python train.py --num_hidden_layers=26 --norm="layernorm" --attn_scale=0.102 --init_std_o=0.0 --weight_decay=0.12 --schedule="wsd" --batch_tokens=[65536, 131072] --dataset="wikipedia_en"
Each number is 128 + 24 x the weight over its row's rms, rounded and kept within 0 to 255. Layers, rows and columns count from 0. Numbers have three digits each. The size before them is the row's rms in percent of the matrix's.

# down: layer 22 MLP down (transposed), 1152x192, rms 0.165, rows 814-820, columns 0-191
# up: layer 22 MLP up, 1152x192, rms 0.157, rows 815-821, columns 0-191
down814 089:110134110129088119141159111171129107143107107171131073078111143149158189105115130126145148121112149090133133163138135155120118109152126181117133141138122119091118130146149150133108130108167136119149165107107064097147166132073122080134162138126142124089129131161162141135122135121134142124127072135139129118137138096145136133108151157175165132142114146132116149133174140143122134155118120124123139123110134143160129158149126082180136104132102122120128140098145140124129153114134135105114128155101105084112144117149128136097108125097089135067100156187133111076123066166123110134
up815 104:128097125109094138135099089135127158114152147127149102091148123082142113111110122172101148103106127133106148132100102096152097119111078100108149124130071146109154113132135153152128079145105137108104098117149157094154126115119101130143150105114173135107104142104145145138153167143114118177152143093115141151118087112105107148112096125096153116146144116089103109155163110130129080169075116162111137137120153132085107138128148147156118168098141076137143101142076129139149136150134127111103120152148131130116099139137133125128135089149103075132101179153106122106151122103102175158
down815 100:111149093162146134146159108102159128158172116140148151140086122139120152167115111125132160173155107148106093165126162099136126102162139125070096078119161151162104137111122093130110159151117129143122127158093126133103098173154131130140136160113155114143179095087130125109131149101145120075129122154123095109148110124137148123138124122164148137116099116159155137124096129127127125125163137090121097153145154091148125124095142125109131117162140157142129145151117150130123091098115121113126143148095129126092147119082111087070143114091133211125119112120141094177122116155131108115
up816 097:122094120079165136103097130112129115144114104148149106134129121158125122083123133133167145136116146117166144193112160115119106135126110118141113101108119130157104129133121090087096140138122154136112111093116128094124137104095143100088130156088147130137113117134128136142104053135150076160130167146145126143079109167161152133126133148101088155138100140145147085123183077140148126172136139094124104130137181101122150142117179114118150153091107126099176124102121176107115119101136137120121118153110171135127092138136119117105146153132130117125152187135108119103140153091114136111
down816 095:181130155105110113164132123131091126131113083106128137101098162119165148115131108152112124131123109129102134140142147150094084139122132114096122129164144130151150115163129175141161120120106116138155170122129144189151095131118143121130131109137076101120170117147119119123120113122115134134106075111115154129118136151119125141139096123146147100091115141129116161154130149138151107121127097127128111118133145145159155107141084143143126087118140124119070152139101087128162109159200128095136118156139146164145140109137137125175139109131136129132158119009128116101103101172134121099
up817 097:137108171172112113151116125129134132113101128157157137141119099090114131138124092106130164091132161111134084156074113090135120144122144100159129089118115124158120110091153136141148111159157070170157109112155095138131134137124086098089110084124121125116158120107111123123130118121120092138106114130091115132094124105154135098067102118129122118153111101117139124101132116138132151098138134144127105119138140110111133159130125096109170096129105088125131104088129162174110068169155139141211149139129155096140116132147090117143118156111095142137105135156145100121147149178093111146
down817 096:118079160096137117105114135155129106082146119124124144136089124168109137187163163139166112168105143102127129103124154155105115096090113148122080107162135110131146137094130112132140165136112152129138163154130145139144109130110148167135131095145138181091176119154152114167124163123141101159105151123118160153137133103138127126149109107107154101121183171106138127145125091147177120118148108108125121114128118113114132123101173138095134147137140144116124117148102139077135091065105131124116150159110138098072105140158122127095111116152119111169144114107175105133138084095142120110
up818 099:105154121105105113186120149086113147161135131158091139122113121154119085114155087091148140174099125136091132175172116129149149109092117151103095107086107107152122130065114113112102093118129107111155121149102155125145147118095102112183136126100155150149119130139121127110131127130118094155111114166129142108134100117098117130105127179125162086132121119165146136154101149134156119076147102122114108144122142138131122123121087139124167132131098132131147169110114126105119173170135115146109166142136146108152136116118135117131158135131121138094135133135132110181144042174135119097
down818 098:144095147117119161148156150144136107121098094145140105142134120112118123124171148155138104108117147065093072100113162147152131134140175113127167121098122110139099085169138133100213137132112131121105081132139142151100111085141110129104140134068155118135157133173143101125125151164151152089112135159115144108147124132165129120098136151064135140119161125123120111146143140161138150121104167083134117141106140142107126114129113126156114096100132123134080131124164108113118101126182147128154105133141167109118164092121147174133127127139123127127140103115101136093158132082157115120
up819 103:113133122139084118147109135126138152129134114124158102132125161141138106117114151119161101121117128113075145139161130135126115102152096131140148132153119113106120089146083152116167122131138175114112079091156073106178124147159113100110183100115158134117166163090093137147141123101159080139116096131159117141132172161113147149145145135112168064108096124108130140142128140153134117078131086149119089138112159164127149137111117125115122141147114138141107132118116163129096128112133144141137130163136128094155132176114108099115123132097122142094116132150092144145163046095125090139
down819 098:139133121170141102108158128130115129145117161145123140153122112144052144158131088178110150141127149111111112104165066112155158133111158112119139111170128110148141124107191123113115147140155126143119161137106114128110141132158152159155123078163144100169108126132131113079140121152147166097104117085119141107160147127131101080129101139181104155099098163108112122081123115133123124155155112131136157156131135134136148108164104140091146159091093105093093149130090147144132133150142136119149109100093097129120113143152101133112123085115120164124136162150151112141091107160098123115
up820 097:138110111140146130110075159082105118162148147123163111152127147145091133171078084140129113141137172153127159119150118075129128122098141157135105136097158138162090147157104136124115113105136164127104119106119093096100118100089127148097165140126104132146122144139098114152101113110165116098125150093137126123132104131083126129150141149088121097150152120119112116076138129145099132136146091101169122129133148107125109157175111125135115147170111162106127121123133129086167130130134099123157151171090110100153082203111111109110152121186128133104112134161108102155148133126131137113
down820 103:185138099108111091159113108167146142153088153141125183139154106119164145104150159118101106142124106174137130131086106123074151136133111118105150112132152169112136125137138114086133103087133110127147165114102093113162137171122121120130104126110137136111140142135129115103089112135136111129146090148151150103156171125147120098128139126137122125137118143155135144114179143147167137075119170039144120089121102143116118093102150114136133076125127156150112122086129133167106148117092095155130120100133145132103172100172133147151123136106102130109138129145181159108118130147121134124
up821 109:076112084123097079133118134159128146162107146102130125150110142143096148086131122130124092132112153128110143153179149118145115119143137118167087111141165100107119159134148117162101093122107087160163103115141126140116138118098110098134093127095125174092129101123109103138102139130113131152168175138108114116146120124095138114113126130131130125175135134191120114114123158126129141144152117140132113145086143107125105124150110121124172150158112114114134155134090118106156132155145082159105164120147174082159121118118103141149109114117037115065121145143163126125150085128130148136